config.yaml
num_key_value_heads: 12
intermediate_size: 2304
hidden_act: "geglu"
qk_norm: true
tie_word_embeddings: true
init_std_down: 0.00166
lr_mult_up: 1.34
final_lr_fraction: 0.1
dataset: "wikipedia_en"
Each number is 500 + 40 x the weight over the matrix's rms, rounded and kept within 0 to 999. Layers, rows and columns count from 0. Numbers have three digits each.

# layer 5 attention query, 768x768, rms 0.0648, rows 727-748, columns 256-383
476476501491505534476527497534465514451518516479523551565485497571506538530552495529433517492553505556516530473558451478493509505512481534530519532473484447519527466591535511530494503519498534535549547504472525480474438548451499471517502507502524449447515476558460525477472513496461542483492535536465467450492555457509518516497538469543531445544452531446499473498479534465542520526492
460517492526497490489455466536510492526489553528498548512511517514521456408511559438483504462558492474482480493525522480462505573528488480526514495516490488448476473463518503481505463530449479502543464529526486449529523473500512484502543471508506481483455521517527478486514518496503499505517536490488516495536454502479464494464517485575433527496503522532500456507537560471467502468511
537481515438501554414580525495482509516457451557469516524488513518474505492520487472511502488509520451463463486510461549529519550514461464434530509470485459500538476537438502491484494591526482516433441501464547443540508527450449485554502517501516518477487478588489565490496498485503480540523503484508462462527534428476540516461523521472505495539531476445462411493512538531519490470483
492498500521496496535464419476521458484479434456509490474455514521450498535536423483545508561493488571538502463558524501443490530507480502532490505500540528535413497536509457603515519487603520460495611432492506537487463494587491463448471541498498477480529503463441387512575475470463554401479487590472465533450546545458491550509513518510546505544487509490585557486448512483500476493555
499496555466502516548541471455538493469502483470493425501511514477519527547459482541468516497389533525514470504568489445512515491539486483474488482486483513495496423544488456539553501516570476430547522524487524485461561550575492500497499506488442502502578507509477493552518534485483548450474460531491511496498548498485438519526503497536485524538502498491473580541484524482460545480545
496481521522491520552473474523528557485490440429512489514403520546519520547485509520476461399544519525540469492484428519504545459544455535480482493511433523556557454475519426502447501535508526503556506450500541554533449499473550465501447502537524506478455464484486561512491498529433555501550478533461511452448494517499510552532523537534506479514538441522466470515423545444519512516451
413484453509490511497501507515475522520513462499459513464483486519487494502479480481484504456474482550503538474481457567461486461506511522500498497500491489561476492489487488519475508504500503487507502521473492471489509518495469574518514499483452493479498520500474503476547511559525488506517499444456484540477460511489509520490529518503451550564526531463491500491492482490497481445506
510463517481513483480478454438498480463537518469553478535514480511494528542502545477485500526493575511507481522484513492517501503514437497536483536480529524504509467408471512532522523524502562461504535472531455503465435540543487495525489515521487476476511555488490442454461494572524493478480503444503507490465506520497484459540480617476481479558453466485572471524547459478529502531516
514511434551488509507457462470569531537528532481489500537493493504535542541489475561534518453424530530509419514469527528487483466533503529559505558506536572487554442468548445449503551416570493469547572450528529474596443450474487451465498492480483485495489588502514486497530472503434536459514510598503532486558463591474506529512469461501464469540471501503555504480495511469524522480485
491491485509453603510521501467522487505547459413448500447537448456466523511494550494488516412455519485476512447565478482461495536532547504516518465435542461528494506531531520515479495505540523473504530495524559475552496518493515470489530479514474506511503500509426476532531519510492524454467488514441469492553474493433537553505507432501481465539437516418424463497506505492500518492482
484524502508520394499535501533519427454519555504513452487514435485519403427471478481558534522425492462511486552441579463492446491513515493471555496540517567467480519493501523449542435566458483504414488522524472535480603552477520592462482496456526516472502533469480521498446476509542446536513531447558483521504443494504486427497476508497511534512522489513471539517477501487443462434503
590485441464485570486537478448491510531507537538491540475485493434583529533560528521526462469402493497463490461495505473460523483438541414557468571463532547484482521538556560528441547481498570430419493467494538527484425457522490438531558517503492486453390555508498450502566498539491503500476424519501484457430532460516459459443430458486471453455521442461513449492452448548509504560528
553483577537428522412460558519484507484548529445624405555526470459506514515533484535414489457489611542487479538440536489501547521583500485490484528509400583493534475542475530535410483455529506509426493532556439527553496501551495515487504466484547525521526510505463534499507439527445563499492493536477445517511495540467461490510517509511489429537505400475490515476503561493507538484521
537521508527504564562509512442560581540484509561503499539531489510552528498442504520528489525364479500525503504506479452576422464494539500426580531468508548483471564542535494496449428451534485468473487446528532476443502483550576542397504520492496498592524496459420445535526464440428556453495469543528520567467532533559512489485476502525500486528639456548513559446524442530471500521455
521624545520465574541477495521477540567510494494511479473472485517392457557469430479468427485435527524435579399483494487497487545485495502461441493535512487499523506525491431543455470507455413523529466506472447580450537527515572441530500522501526488501506483505462572537531538457517517532563504471422469451497494589486560528570520497491483465596523449479441507426461575426488478450506
511504525550500467526435472440498525496479496467492579536503491515496497562429606452436533543538496561490514453531443528514489538470546533505443550552604525505491480497525525506506501408497486456616514449528477462533500465527535505466459508464510463493505566495528451432570449497521481498496529591489559499591454680426489625493487479476450485543551518507531478400465594500541490453456
576449543458502539513480554475531536482562416498549518608488484438580459517406466463474489544627567543549484475508496501490517488566558525574509573471560525542522478469482449456514478513413415512469472463491542510539516516448520522488454498509562536483514437458473555542496526508559552515501514447530527451503555564516513507479513588459517539536585440494492525492463514485553547480593
414514527473504589532415530469489552541468516525468491427501519518409512450549455499570465563585514481465511494474470519567525537468475432439523528534437445481483496487536497461512506571479432429541472491505484480449492421515554672405512496499516457467499568588473432494479510555391536533538513571459443500395475414559597514458499387503531492478528536584451502558526488468526458548511
504466604509534441516494601523531484530549445604539465544469481542566508482549471532566482490557545481535481496477477535446408503491530550416580458486426575493536486498422501463495522412463390515487537495475521478437515498496486493472454416445609481457556526515507581519526471483523519483493429525471462461508518514442465505566566539555488483379486504460504513416505557434516511473443
449499493511522424477486484538494472380539485522488531565531485466421493572477430529516574508354568447437518494411493496522441566487547419451401442589485577503519468436488560527505537490462416538467452509465425448498586438478441444410471507562551524526540537461536552550479541531576502488488492484460476630579511450478406411504500512474523547529442485472435424548480383517500534476377
488552502438520522496523531517535521504532391506425562431483494461509526479547449497570521430455498468475562494447438461473388558487510492428576463412512511488487459609476496535514594493475510593524460462488582553468552428486502507573486447507505482540383463458496493568497556654516428568417531453439451482536467534494510486505590554577467457533481490460460483481521532481515537478491
472620457455377502513459552465479600550505439476546481562526509534535438551551439543529470548505518482452437424469460509508505469543518551638495570456564523502519503569490498569449575608449443460465509473542545516474379497461553466471393508585576500488436592523517457484547502469375431499476583493449434543481519459484523432526421493486478508554630548446449414498523503455396499542564